config.toml
d_model = 96
vocab_size = 4010
parallel_block = false
lr = 0.00484
batch_tokens = [16384, 32768, 65536]
Each number is 128 + 24 x the weight over the matrix's rms, rounded and kept within 0 to 255. Layers, rows and columns count from 0. Numbers have three digits each.

# layer 12 MLP down (transposed), 576x96, rms 0.185, rows 365-437, columns 0-95
115143091127149148160093145155116126146167115131100151122128121123133102073150116120121158111154084098108120118129176104141128174078116196116146190136122156143129096137124120137122148100157134106122106092123153143094136147154110089112175146082169085126137142171122129116152103087168146105
149145118134130112129123150091139145149128103144145073100131155088137112068121140102127159130122100124115091129132122076142122120109124148111125136112169122133118095158112125113109122150126099118131117105134114136169156112109140210134117138101137126137137167145141125145126120133121145123
128108120171095129154118125133126122097101092144097151173152088128110110130124099132107092151113112125137125052121154105080136135145120171117124110114136123122117200095114159115113136117152133142115157148157133144177126146106118150118133158114155135134144103127140131124119111124140095153
137134149120137090114105123129154182105121118161129136136154125170088162112123117107117160138121126166147134172119173136114134126115074095125116152132120139106134152121133128147164129151122113111131118139148137149104128150141128161115134131148130103102154127177130117066184128176123111159
122160141112119098118117110184127181125108149091139112095121100152103136095127159129155169159127124115134126119131111169151111149091140101150142141189157153137158101115119076117087091117125114106145170158104108079142128076164143154178156171066136148144113105108123117147100115153135123130
094105136125144132129128118184113137100103118134145202131158103143139138132165130084085128096119110143126144092146162128147111193152125099128110082117087140155174085166127087077082117124153134157136111113082132157143101123127092149156137158168112136125142136131093103204136115117081101082
080139131116099125173139120114104094162105107117096123134133105089123132104128125137129118121097128140105098148149119130106171158122128091108104108082153149087195104189153119131147132149134151136202125120112098139130137159121101140113115129111091113127135153147138100093101156194109170120
091121076132161130113137108155125099158145090102115124181152119121150131152141118170155109163138102081173109135155083142073137097109115080128102123102107122150139140121118101137143123089126164111115159138148122127103100124110136104156113150109150162122107133130158130087131116159123108133
082160125119121158144122150161095100148154137177148151111121147137143084130160103136135119168133167131111120087139128149124121117134102101139097140076121146136156115155124159126124125112140131117115123138148139111106140109124117092083127169140139139083170136139139175115154115092165096148
119115135134122109068103102145128128115107107107131138145147123154119151156145118169153129117118120108162146161136099115136128147138110111144126067090154178156156159139117118099156145162150161110146124103170121136121144151147116130136100171144125161144152150176149097167116097133109104145
132151125151121157181121133146135133127141127123106146118113061171120136144126118131165117133132131104084176143141151142119120159139121110125097160160152132074129142117101120119120127128147123121083133113066127154137115118161115160104130159100129110086134116145132157132132089132146132149
116098122094126112122142161136128149123119105139130138151133141133140138126066124160157130134133114147100135168155145156112077164137128148129090124130151124048146148149149143178127142117114136066155105111106132086136107137106161159067138151123157111128201100126143118140093137145095133137
162130165128149097172154183136127165126162121095142161134100125077115140131136133154139123155159191184083123110100119164123119149108134157158108120149103097113107167101120110127110139108151131121132143125150117110099138128131137140162102169116173137123164152160098145147131169131150126097
150108097117158099152146137173122142092146168113150139100133168106172157147145111112085126181130108141115135110110126174124128142150111130070075174142110124091127134182154143143125128126138100109173092149133119135139087198169136110113123115095112142134133150142155140145108153156120071145
113143159113115144102133116178144131151116120140125134146150181127130120142123108152196131151138201114181146142155128162101099167147105107126129137149080185108147179158099144143129133189095169127164135178148131144141124105084133154147139152171144135127117117159125092097122139096124122141
164099138104143126089150140137159082138148139171120160132132169129121141079101128128096169093158153119124088159126136076092068129054115123111135139142128108121164125143101121094135146091138152154134191155116128122155141129156125137088098108145144160113110148123127136123125135111147145130
130131135124122146160123119119109137137104185118108141095108107100125120135165127125102112127151079105098146121142120156139117109079114064117141119122086112140118092120123139153158078173192129079111156136160154124134104108154140166100125166133145074111156151115192095127110120108145100104
100137123114129129137136139135105130160106131128130168144133125145147136102147154093098136129125117151126139177152138127127152137130064149162134135116163091136158168141185119066089101097151139152115123163110140095124148101117134174159140141112169171133099107144124148126125075096149130076
143131121120131112056148132058116140102139121101120135124127164119093167116160087114114152156118191141127148123111125166094143130136131050104133125133146130092141105206149108130169166122154143163106120147145148099119100108120155144138100100164145117114136098140159119144125107080146115117
130190143076113142154131130138157106123127108145154148105109113133059106108148105126132132153120115126107106169161167176133109114129143126144118143145124110090135180129141133131102100093086128138120133165127114112134111115143118142128147112093101141124123123105118153131146123136109125146
126120174128121157110168134103148132164177112103121149133123164169100192103131142141144111130140098114155131032137167144098117121136128118130086123080140096137115093143160145154135129123118154096142081118186152126138108151136132132098142141191128099102112139159147148133109119099153166166
155168127141173159145140116126125140143144130076120139112130129102114112165119126170157139127075121150162173147103132127126141117096128123128153143136107139115093150103157137133096124163105152119151122159107112127098153120114139108147122108178109101125126122136132136170117165128098147091
123108127143073139137133127155153140138076111111110086145108112104131094168143113169123108124070142106159091091161134116135121156129141132135075111170095134131089128155128161139138116138127160126165152123161159121088133115116130131102109093126163142116119139108150141102134099131113153102
108126146118078114114114105152138136153133141115162162107131113117128101160105113138147151130164156114138139070101110159118107159158148143126119155128123085095137157102097197127138123123139133122149155138150162153142098107123126130182098143117143105145102110123096083123085117122154135132
113149100124111133146132157146109129097116156130127141131121057130112145158137125130113099110120110122151157129166105111118092105152172169125098141126157088138145149126133120159137102110148124106129130101146115090160140114135128138098150154119153119105149110116092132109132144110111141152
136123084159114197116128114132081092129088127105108089132162160086124141128157148163092108128178150139093115132084128170098140084174125103141113148149133128130141140135116100154138125176133153161177137118108136146134176146117155135137121125160108134096100130130185107138129161094098152155
157069118108112100134129110117125106110143094180103123111125136135117128117122124098152090099119154126121123120158114134151084116123125129162087144145122130168140142113066106169162127128154134138127155131131117147130139089124128129115161115093147128150141120126130153124175104124140126116
124139144131103145132081076101170103136113117121141168128086143146123163139056134154112104071130157132116079108157154124120078144146092157075108150112126155124098109158138170147122114158119110096124148150109089119132151123151088109156127127112182144148120134120115163122109134143125129115
072142105136099109102145105139116123145126138149106124115096123137124087134100121161110112147094131168147130136091096142116088100136109205108129121182133093133140155106145168132124091129171137149143172150145154123174134107102114130141113127147119114105138121123135129103130120137118110149
127144139095154147132136150136121108122094157135118133132189116140151144211107090134135123124129123118118112077176120085107118121048121139123116134149119151149123139085124151148115126092139145063148116122165142123132127144105108131124082145179139146141097168130119135107123100154152141103
151147146162114111133128118149145142116138120119137159122124114136117124153121132115122147149157141140130125138157120120111163096117165141133122113129128125113130104111109098112119099130147092140137115105109148154142116122165130115160132131130137161113118136109127133154121112136130144129
133116073146160118086138155120121086132119108080086096140083140137148106141143126150119175165094124172158106113130119145134154184114103086119138132127126143124126156168156119146172106109152133112169116165110120147104141103121122133130150099104133153145150095169159105087149117117133125130
083127167146127136107125140134120141151111120124151112135172112136138148115144117120147156155167161134110130194149134167162105138131125107091167109157149132083079135143138145119148159142149123128153138084175131146117126141131120143119117109131117083133162117104126121151152132118148141130
165170129161108136177101107113140120110141123128088131133148141146124105086128101139145138077115105085149124155131124152140106152101119135119131131135137168136133108167117124104142133128096089105127126183144142169101144145147162140103130116135173083105134133108127123165109110158153143130
127120114102131156136146120112082182186120136146113103148107179171169105099128142068095143091176172153116140110157112098107099131109113129178116155120163189142111191101126098141172138116128074126152153122137113134100173135127048128118133117111089121173153125085151134120110182142123083151
144160122102088132120124156131180121078138136123118099122143127142140147078134103108116124137128092101129132131142134127102144093104162068141171153143100111103107164169176146161125189173140116111106087122102110181128130106128148108128110123094138172147134094145122125167105107169137116076
162146149124124141138122142131131152141121140143119126125190163129132118145087100156141115139159139102107100108124117111146122143131115036137131120144090117132130093156108140119144191154155094107131158103119107143134137104172138157119111120124127107119121095109145110121125144130152079129
071104158116144132151126089109145133163094172106079097129136123104180148137145120151121111125123160132105091118116181132097171154141126085093108115067147134124148105110078175141113112148138104142117146132140098132089068151098155088132117175182151093135126129121124138145074111159135112146
091096112136143095102140124128147110100098134181145151113143117180108136120132122112110132117100150161100067119109169152174109120111166098102117110084090123117113099156127107140122094130115108079157154137141099132096185087136134164118128152170128133154174136157156114145130100163158123111
141126124151092157091089136152133155146128148115174143127114114105131135111121125129122115160107137141143125142126120156124161148140095146150143114100121095148133127132151172154142140131100178105146126132116167104137162131130140132082146132141074126115143143121102113128141202109097161131
069128109086101088123109109139137101159190127094108156112076147133144122148199158123115169113089140118125133135099129153130110122151126154078137087113102137113113102120143141129128130144150150128153121074166161096091135126146138159145130122108137145109128107126124117153116103152164146162
136116022114149086116150180169109093107131097146143108168177100153107149102119136119100125141114151137144151117108119110153085127153123156128138132141128122183112152181159134128129125083146144134127108155133160090099137082104105128108114141128145093078135158095106140117121107166133101104
159090130177132142117119150112149155139127131108099133134153143120117103126110147144102122181139132131120114146098127162139146133125158158121153164138161102147108114117086121162168157133134136180095157155106119113140084116111112131156104128117147136161112159137117144145136113122118124143
129095130151119136159110145166111134098137128119119139117137113113141140197131121214158137150111155105124164110130098160132144119151117134145122128163115134155084141139123165100105108122141151154095112163152161111120147100096078110115107150091142123140115109133184133128161110122184084125
089155132089153120159149169195155164097139137126122114146141124156116114121109113123093115098133125109138153116111108135104141112088154139128104156109129095125106137132086111140119157148119119177163115130130103149160114136080131167152088144098125102100120154163125097178113118119126133141
164135154134088147110152142173082129127123134107132133094156117082155135123097154155113111140144140112113163124126156141145142095140169133118192078128130138148109090209142124174179135160123142146144113097120113129114120123132117139132099100124087134139148178112091112124130152096109114149
130146175142115158152135182109116142124118166132152149090118098129171132118081157126142096067156163145142156134154117130101139117115162112193127128107120134147099197133110081140156114134160133090129117137134122178113161146075128118129113091135137152099139144174121121156142095133088126113
124161129125137133130112133128120130123164156144094139127158173124159146083107102099091141122132151161119112129149149144087115185158156091151104131137131148097057108092143100166174080136123189112165115117130162141138100135147104117122151132129118132121103184127109101112136151118126104092
122136123106140109156092086160153130124113155105122171149145120159121119112153148124127171141119132094118114113080121156126146121083151080129144121132093112143125143155129126132143148085129082091149135154142128122128131129131143102147187139124138141194130154107139104130120125144155150109
089105144153124115146111147117150150121131104148111166113095119137097192130138111113089134124126132109129094136138106138124089115147143182093124147092146170092166092155115128096131134156169109106118162090113150112089139145159133121151116126138122117153115082143163131123115115131151130111
128133088121110110162151115139122155143080103136121093134120119116138106124120120130137120070109124118091127116128129130135152163135111148102135110182116103156145119132099120094125122094118134140117111146161109090135115100125080113112103123115130143155130148116104119115157146110147119112
120133152079122136144111111157105067140158108174131119080072124139126099112184126175166142134151101096152142144131154138147147125081141077146145130132148141133118129128129140125066082102110114110138162118108127122086146128146162138147098151141088172148127125199136151106103144128131138100
121124112118140072137134119134119097124143126068127092135131126131113151127143118161151148132125090144148134135071079125128122126094133135112133103130125137131092123121127126099075150144124121123118110125138069158141151115098137154153131155135123133123129101100116083143112133171110138168
091126151096129111135148111110152181139135148138150104136110121142170157092084115100135130136086156170114139131120124143127085130182143095136121104084134104128205136107104101151152156144125103131149137140135166134121100157121154072134120111092141096081120152101170153119139134152105131104
113122142088135169127168154097141123121140135122155077094120138127112121122112111105138146131112129159119111128110110125111112166141120193088122127122104126092147151124091144155123115164134129106142123138118129140134111131128101118106134126097131126100126141129148131112129087095108138122
120141101098151110113117147108082109126111111123148147131121136142195156098089133096149111111153093119110123136152138145152184139167116145104128103155139132125114122141119130151163132182150140092128092121125145171130108091120112128113089131157103130126128105129163098097143135076156165114
162135136112119138123113094119111135150138113123115120153136147104123153137085116137144134092137124116151138153143129094126132087135104171140138141096153160169150129146116151115105133138110124164140120095121111127132136116102154123150124132136105127139159120141083118109143109090151152124
125132140126111132155145149151131126137121145071117107150133132102132089159080132145156114141116128185147165104143124169118126103177137088103154109102093113151141094130137151138124131144086102150130118169143134129095091156061174113106129157131134147144137147097122106134155204085115096150
147118111128159103138113133202150124103161084118128133147184129124137137169128104171146150112103144138093129188136119082126124112133123169111131169141144113140132140143120110123125106133121129118124115159119148094128154112119136131087082132131129116094124105139119120099142162128135127160
097158092134137088120132103133095130133124069169128172123128150122088172132125128152130131142108111149144105141115129082092125163117129166106137141146137146172131116109134047132122141118120094138124133131112122160142102085077127155146193116112118118146133142134128113097107054157139123158
073168144113140121067140134070101116115125090091142112121155106152147142114124121163179150147139112138085119092113133092150117148129129097129147149109111133165108081142117171117109118159117148101128096151134123125129156136116100127118098162084194101151153167161123162120125103118148159169
115120145113135134073130114138105146103110129136145107127124089129107115138088129163126126140118157098103185117113148109122138103161115147097163113134146144107105086148152171119109142167097127139103116148138142099123116133086144121105153173136124114129171139126132128122122096111161103192
141124086152141118119137148112122145115131115130109128158124147107161099140152108117102121143148144133133123113120064102119134172111168135134129111120142095105155095162139157159142132057109135156129127107102112105115109111145121120131122128131154186120103107145169132090153129107128140116
148139128164106082145085108130125149146104125116143135100125141095127187164157126148168150155082154112105145135124147156160133122165136116162084114115132156098106157113096128137102121145087147133130127110076136123115128131107084166151130128164135107094090156102102092106133100111164166137
168126141118132139106099129115095142138138141070114156098147102153146109115107155120109156071178117112106092106120195146130129140135125146122155114139124152173098125143142147136096123129090100122155156149124159141126175147149141140163142151135100170125142203134123086154123158109137128144
107147123104089126126124086104113100134130110139139150084139119113140059151111112164121154149130161130133107173163120146123136147105166146118156103110142112115107092109085084140142136133167145101164117126154098111134119117081140152162137155088134116151132135148123134086139088128135165102
125119133151081147099139143073096124100130113108120173154126139164127147127148161123155117164162115163161163155178126108136132137123115121101099140098121141169136108119173069140159139166162105152114120112165107157160143111149103107136148154102152134116081103158062200123129092136120150133
120123152115124118136138168113157138132127152130101123114119147117111111160147164138138104154137134132116105108112150115127138118136140143142141135140103116171109134091117121121118133113146121165128121107116136124133118098172111143123134109115119122076134098123126137150105128147170141144
126148151125123150133094123099143123111087100072108164110173137119125147144109096158111169126058120143136107084129105138113130119094112183115172112121121129106120127143130129113089109146108103123108115149108148123096157110108116117120097120120117095100102170137117117153132142090159134116
128129109129142115110126131071129134122112101153158174136147106131106166189137137143089140148158112088142163155105087122131133142127144102154143133099140127142116103142153112119116148148142105126089177151117107146150060173125115178163129129133072134172134120138126140088103079133125085142
141106110156114115121128145114125102097127139131155115145143138184111135184118122162123133161126145145158129118109093140158091113139153119126116180097098157145144120153119128153164170139086130140096112139139151128160153136162122146108154137120133109125131111140162131151181097117172116130
094123123097130135145146131109146198188135143165103111118120158125155086123091141100101125175117131083100119112133148145140148125131118142120125144132123110127131133127105155123136113158080163132140116134084086177139128110116179112126109126131138126096117116146117130169095151100105119136
143109116098154130126136109145146090138116128140106163143141103121157136139147143119129146135117085116106132174107105141147109170165085179078173120101117134122165129137107064125067162146156129117065096160091113160108149106084100121141122150179130133127112120097138096127164157103106165149
# layer 12 MLP up, 576x96, rms 0.184, rows 366-437, columns 0-95
146113170128126114132105129149147112152148080122139113151144153137134129155142117138144124132137095151170093143133145136147108145123140106128129120107136102133139080120180119092149102136126100116125098165103138124155134145144098133175139145132143171123115075114127111071181146132107105117
159155108133102149124112131135115156158148124142128104108107133132125097093123172131127152151133154098154113129151088091124156152121113164146129137081162107195127109125152121131069151142132092098109140084102127110190120131130165169147159090129095133096136074130109125138184137146155095105
081100121091147110139118138175125146125110119125140171134097093139137127165140196140130098126141118134164161129126121114210128129054133115101147137121132131111120117111116130119132113126147113142095105153113085146118143093106134103147136126099094150124122099122124112148161147129160141088
171067110161150111108155159092120144135153112093137166152109154136081153152127144148135094145155119144116143166135147097143090109133116122145126118121134125149129160154075119101100111105144145107156109115127130106150077149123145126139198066105175086150133123128097137154138102149130148153
116153110112150092107141163159126117119119124158145168176124138161095128142154179078100142151138167149100109112152145145131168114141117118166076171105081090130179076146120087123140114134101135116188116127081178141140133144106116145106140111167128124090112132139125123141145095136129121150
110130141144121118136118105119099182120129128098096117096154149128158114135139133140152158146141133133129127122136107104137131132099125112156108149111112133110072172117171145116156140134142112162138118150148139078129107067154142194107145088109159139143132115143134149163167138116158130137
099122126155106100137168100125142125142189174131180109114175118128126110135127119141111120142115147132091133128119122146122115063124109130168145108132165098142143111160093141108109106133139122117074168123148140110106136125116125110154129137095086137182154102119107134156178125089104086127
065079144172115116102108141156152149143128106122139081135149149117154165110116109115159124133110138093124133146110163162129169131130124109094151146111090153155134141131150118136125123097108124161136133110163120119120122114191150120145076071125152147122163130104165120129107119088106139126
161121115108130132136125119131130154159121076135131102122115156121115119121118121140122167125161136113097091144108128120124108152145138102119160174127149121120131119186107081133118172154105127124122138140131118088135106129114099129165057094069129126143119107124125146070137109125144146137
155147145132112077133102132122132153114113108154181144136113130114177131125121066116110131147155129149099123141099150135133129138127076124132145156121123162128116149125120147173158123128119157118126103133137099103120124109112160110092147098162151141117120113145115164136122129128140149118
093097130102138087141130160114110142129097127123162160145131130140128160114094083070135109106121106159147140135129144129085129110146141107164125074154097183137130117121107133124163123141101178141111117167144127102083146129119140101132069097157093128144148134159151113102127135102112113114
108165141172074121109102154134120153141088159119136149109194130142090115139091134104096122175112150141180132169116119102149129120125141138169125143158147127101150108152124149132118142149111134131160131132145151132143123129112122088180076092140139089117118125105145091126091124136108096139
141150156165119126150131148117104195128089127086149119086142092131202119117107158136139093076149191127151161142099113098129121168129112122176163155107138123100114120131152131115117110102102166136135115147156142123108115133117131118138127090118090141138145128151105144081119143138137124128
093161141130113118092125126093106140147126137097151151094119162118114130131072141067138128147112132131155125152134119123078173185166157127108162121142137133152180153138082106127145151145097138137135133106136145146157163090054147088136155129110129149118141132130152143049162143122147097135
121135152122120100120185103173133136125124105110149104151121117087123130122157156134155153107140117140184151109136142160113124144128140097178117133089096124126144154123123108140101143158193136180085110140154122150097130120133128147114095149104167132093102087122145132142125135122096096141
127128150094125129120142138133120073109105167101131129121103126135137115144116166088141116103156129104101119137117159137111085124110133132155099162100172140120117126137092161130127116128142156153124181154074143102129155169171094150121151072140152181162119143110182126155188110073076125150
130140121149065148090154143121142181103131108133101104165119185115132073092135149149120154131143122154211126116119139141125158087137149109105122133150087132099138149125123158136106148189147131123159171107145140101128105120165126144110115155155135138145120119112161115184117148116141156139
115107099138152104168081167123090123170158129134127120177157132124128136128153130114119114141114117132118136094147121064159108149135159111115138141156139109112148118110128157091128161148110136119143156131119103111127138137116160148103149162142081110129116182103095106150114109100172137093
141107155151105132133117109107136110129097141155104129136126143118174150133107107159114144122173129126135081095146121150143126172147130101121078165115132134142102130141162124148113132132179136193119116134132117146139114117125102113168109131165166127156120088105135124134101105111132161123
157121115097112105166120142099110149143141121110172158110134143140154160112160132131085167119128155142132136095082078155076119123120137117122144121144143125142108155109138125133126148102122157147124184110122129124097107160098145193092133106125123144104156116116121090128132136114148122105
107106156123086111088105118078090100152127109154137098154160134167116150143133129070169127105094181092137100154150116113144102121147107140119131114144121113116138113143104161126100167132092107108107131122125107145118097155111115142142095119095161136121092087110117140176131103113122148131
139114156109112107128128104126105105116112076149101120112154137107166130132132108137149136122130142123162122152123143063092125099142160092160107162157170134097126147100157159125174120123165141120091156152121143140121123104184123134089167120143161127102142118114152180114142144135134071150
140117117139103128157128149126097160096113142156139101150123112143190085113095151176109092114114123114094188126148162112133143123081121117156163123090122094148105138098147130099072150137136095078106085161117156106141157134088140124120127131154128123111133100131111132119138159125162134092
124152074136162160150139103094103126105129138116137125133115145109103150079138093116126141179117081121102184104140096118100160131134112114125129124152137168152130121159130133123159191112159114113119141136118113131103101139104195087151172116128123137157109180125138130165162119157111110127
090136166103086159153143147087129126082108142134108161200127171100137099124153114070101137132118132147109127124175122133135115146128119122138082092124145115195169128137110135165100111175133116094088130119098102097118128135122129079102106107139118127119122129111146130137131117154131159088
118130110123170140118083151120107118178114131111149121179133119127117122162131078155111158165142095107128121121135128117156092123104143129127143104115170095149113122170169108121121128128126148133122104135133119157111105166134149099150134159111123143146098157086129103153138087146113133093
150136117165095147120146113196161151135121093107165093135117114134121163108153152130114094118147140133085069113105108158149141109111131110095153134130129159129143102157086145157113118129160166125133099123168102092183122148151073108126125138165126089072147116090087136100101100138086105124
170135081171139098140117131139145118121120130107149128162140152125123108089128145186139089103137129108135096131165106121145148118142140126159183137108096105092099133072085125130144142157137128116096120140123171152121126149126172128140113154130128120095171126132110138133152148108170101120
121117117155157128208160150106077136139139108121138157120123177144153102137117144156137117133152151108095089129152136149169141181151113101163103150101094147112139125157077116135137124125119136118130132123114134112129092164122144081139123133095108119153152125131135200100168103114146155078
126131159152133119112157135132131145145136132117107107140098174153163085137087108138133157146125155127135119125131150137111164116113122112097146122151116144159114140110121136123137129104156083161170114128139125098146132150143116120079133129125109098102160099106125161126125150117108107139
079111077148127096137119140173130118137157132151151103111147152114158127150146128141162143118125164093079144136158077150141150120120101143124133132107160138143093143140127164096083150109138141137060138122146133134158138137144120105114144118138143115099141134113139158157136136119162081116
136112147109122110109144143100151130195141102143128181077088138117132131150150143123146115141136122101110119130180157136107113101118137102141140097152152131111149152126145148153097167134115160108099152140146130142120122135128141122129115103113135105120100131112170109123133165124169095106
122109086141149120138112173141131151126135165185129106142119106116131112118135120107088119116153100111117095129114096146147133141160126143126119124169136108131145119151143130177125120125143139179102133081099144104121158141077129091082122147132080111128137142096165120103118147102130129085
135126129165132131103129173110095097127116108116147113070104097144179138066068163117113133099120127124106139110124162129162099140140108124140136154093136146175116078127109112120144119191148084156083139154117143137134101130104131134087092162106130141131162154062171133136182146110088141147
143148137152089129101098172128170134142105164143123128104128089132148121079146140095134117109145125142100129131136143138062158131127119107136118114123147139144107149157122132148135154138163118112079138143103153124103085121109134094139124119091117126133128133110189090152138101169082123120
115121145109127123120153127142076151141105114106104121105128102170080101085098137101122107095150147139071101141108126151136126166104123125134145160124149118184110150128117113129164103121130149153137178126143136159128123119173087175135159121088132149111139111092124124180187141132135112149
126118114142098139174117118113148125120128115129155127143124139102142141123126127115101097177139169153124095098116176129105170164112149125121112113152102102146096087138089159111114119127155162109152162111119130138086164121154096097094184162146138092117156146153098183166152125094140128116
107170130153155124141145110144127113073119132108121128101108123149097124138136148073142087108157129142111195116147168170130135116137107109131109126117122145147123151094118110131111131153186093135109091122164179102125101098086167107187098148123120119106133097119116130136138148098140160110
104142136144156134083115112132130123122098101133148128135113129185177160119084166136116154149122128109134111098122126118122161141114132118142129159168132173155176113180102126130154107120114092135121110079112142115099120094083114164149136132102123098156114156111108137142087078131144121157
090157062140117122069145104120145090180146136097100084107093144138118134148133125101145121102123137109146143119132128157167130165143084120128137179128147168126104102136135162126129172149138170104139109113133124146142103125168086127115108110109107142118107167138133128158169080092126151150
100109135183112127137135154134126177110151146091157125138142145110130148144128104108149171192167141080093104121148113075120109117117114130100111102136138133133148132180107158108142118163092146120134172095123054142085121139168115095168124109128092120152145142122103142173145127120130100150
160134129126118132116150109132120166153098126145107122166139148158126117118113120097156114118107134110137104154102133127098111083116107161154091141111109148138136152103156130125060144127159131130096090124114132147124126166114141119151143130108130080131136119118107114130163154086161166150
143149122131138130115097112094144080121121093146097117125103098161136134180084141073099109135134141153156064122099154099136118140125119117121097102146094165134154122067107168161141104104096142108107130108116148121157079116101154151118154133121176088127148140132087136124144140116154160172
141106081126119134105124139095095122127193114147147159073130138098119126108135116078135119150154107110138146096107050129121154156071116111110132117141139151159112144108148155162129113128122161111100102119148166112125137091146144114137136116098102100190123126086165132140138163111181088165
121121111122139122142060150136182126107168090140116123170126144099129108135158145141104147145125135161123099135127110167108139133108152165135077156129168076148091148108096117098098148134134125112128134166103123116116134117113103102110126153152161154103098088138130139163136164119158128112
130114104133134165167061144118161120119151152118142134129133113158126116133100085149143123191185150146172140145150109116114136132108100107111129124158135163116134121105142098142158094116152146101121087124139133157121111166064131128115132072162124140109099121142107155125124114139125152146
093113131132087133140146130122158106132137116086142127150139149110121098132107156121113172115130120116161127095142128102135145163147143093112100116136125098148121105102118150118111135148140133125135096182189157111139145131097101172109183118126104137117138128108116108121125100089060140090
131114156105161122143092152095140127113133125123161169142126105100128086121148153169094113106089134118107089129134132159139112145154102122106145119143116138082132140150138106135094122155129143136107109141120157129116119091121107108102125165144156126098127127126181188082131140114142140184
085104137126118146140140152079142145134139103087141128112179116112129104140119109176138141133101133158133121091146130120099122121135112135141150110152133120121088163123113119099150128123116107165096119145143085101143125159112151089125145168066185137104132088129163122147139145115129082144
152155109127132123115166128112134131121131157091111144156109150116159118147172112120132163136102118161090125102120110126082072130101115105144145133117190130105127126121113135108138134126150080157129096104133144107140145120113118137114167126126133119159102166133110107123106149126132108104
129086120172109140118104167139156142142130156114132146132114137188114091111109157135166083059103113097104151148088088150147146108158111132142151151126139153158123163158083133100133147108142171099143159123093104097139124108145142121075107108126131146136115114138115124133161161136127149135
103122124121138145142145137072135135155124132131108058102091131152182149138138114121159129055094133123120143125141121129083110106128117114187135075154107102083169116139144129155173143114158144152127164122166118117150141126104090105107162119151168128149127124128119144130143146126144156121
144092131133151159141098109167074140180114124124126130154110136147130116122150108112114102092164138149104133140114148114150121124111151119140133158143111132168114100093104099108145120113117149109077088148114144176185067130094152103129121181132118156128132111076130099122114103145126154137
162090091083110157071099136139130129132130101120114099174112138145140123145125098145138133147112135132144166146136135151120123128150088144103120139176136094138137151137120119129128129124155129148090175140136180110105124134129135103093141086129124144157112099108118101121090136115121159142
142089131124119130129145131147101092138163198092099094153126118152100117120119137151115099147131140099115148128130135125076085130157101122161140114126167150131176162186109117170128167137169116149109180102108158154104141104153134154072123110088138144109110131120134128136112154148131119107
126147147136147115122118131141107114100133173137128144158120084135163138128153153120121135149178163084124133157115109142149138120091135140138102120129126132119127110133124128134114074147113111131102122142133093118124122088150122128120150118116159121147135067124127107154120137129146118105
152151120155184123081148120175104165121134134098128099133123122148109113097125139120115111108152112144128146185158137069136136080151129120131117066149133148136122149139070156139152106143073118129109146152150108123098136127148176111139106133138084137126115138096134165127174146151123079127
124110119118109091151156165131137160142127143099171132127161117129129128122132148104119103104173118126125094130111162156098133106114101136091110125180113173132138150100127121150144128155129145121121147144110121086147117071140158147089142093148104156106118113115109126086115090164172155110
124129159122164127133104087095159174092167170143134154135146117135148113128132066134122092117130138124142105092143149139150174123095121126116150093099145143135089145134163171147151174089139143132124121154120136100131108149135105093114081153101167150152093112130111157128162119075134171116
130109102167111166101133122132098131082166140106078097148102092107083142124194111111124123150137075096164122158155088123081126098157120124159158143125139121158116144118145154148113135138143141107131141126064161134122122110100146156113142122117114087147141144106112135149153155136132123128
086128110112113123101159082112144135136123110152095099168076120134119142157119114147125159137106140080150137153141137119108134145108107117124207133156139152133153125126125111161120168126156139108157124130082125120105084122082152117135122139141108060133133149117163147148128132120134158153
146136103153116139096148139114129162111130119116179139116099122173108116159121154104139124077128124121117146143110136138116145103103116130091116129131146128133106120132133072124112097131134139116103153119095147099122102167093158119158141178122124125115184146133143188113142160101136132116
115162133136104095140155159095072120100160210152154146120105126144123062121135121146136129129143107119146152110114101162110148121122154146123137137080134098119129156161069142102165140124125125101095153082134164125146100140143164131088109144127161150138174124137165157112167146106083155113
127136132123164105118113102108141153179144122082121074146116115151119096134141156113152135121075105146124160141147070144149088169136133162129138166084157108153156110110169118128094176193134124139096119135125136110105149137131129114113113124153153183152133128131143076110138086149137113147
123113129143121108131144105127113107134143130123119140171186120113127155103092145123056153101155124106139121147178126091138125151100172084142097140128158129130113118128122108102058135177134157116126102131123128136132122148158109135135170155162114110129123130141136150137159155164123111144
127120111113177109126131089068142083146055116142166126129112079145109113114149142089106127112130107136166149093122117146157139090132130105126078109162122168133187136132164108146152110112160109084120153125125157164108094121148168123159112091144113158150100150115179151117151108153131148111
159091079115166160100110143127149111093123146111143106119137101125134141158123145152155133152136114137105137148155139161136117185135133121122125139136114128142137120079139123119133169160110132120131096136126072121067137158171149140162141131140147143119139135124111095088139111095106099107
106145087157148098131153148148161143106151144142139117103105110148121109132099126127106132156182114157120108091129109131136129102109115145099053123178145175157143136095103140097116121125111152136081123127121145092114110128146093164125135100144122101121150145098143159120094120131101072154
119117097143146134167137108174135136138108108152137123144140129145112126101134124089139168102114127186147189105121097124126090124145159113179148126113121149093163127129133148156111156137156128097098134110115077153095125107175152098160170114127128121123134093099085121158154135151128182103
079087130081159171139145132138159120136158157133166099104128068099110104163143159131107161103138149103153082105129166092115118105111129122107146089098083120131143123145100116123139093174140148137140137151113157128147094117162112155187145131125115147124116134084108130139163127140148115147
080150110144143117141136135108146112132068129122145154123141154147129141107122146106115094174126122087152134169165137196110151142117077117126115132112124114118142102175116127155143149140088112115107113138131097092123146149114121118124120124138135132144206101120119158152124128111081135105
102091146127084122158139150178139135114129141113142140164114105163145139110133142146183121120120137131127176170131159077121122130084146096145134116113136109163090122146159131085114115122115128116132126069116148135145112105156137121148167107124058101149144159098139128131142075120139088140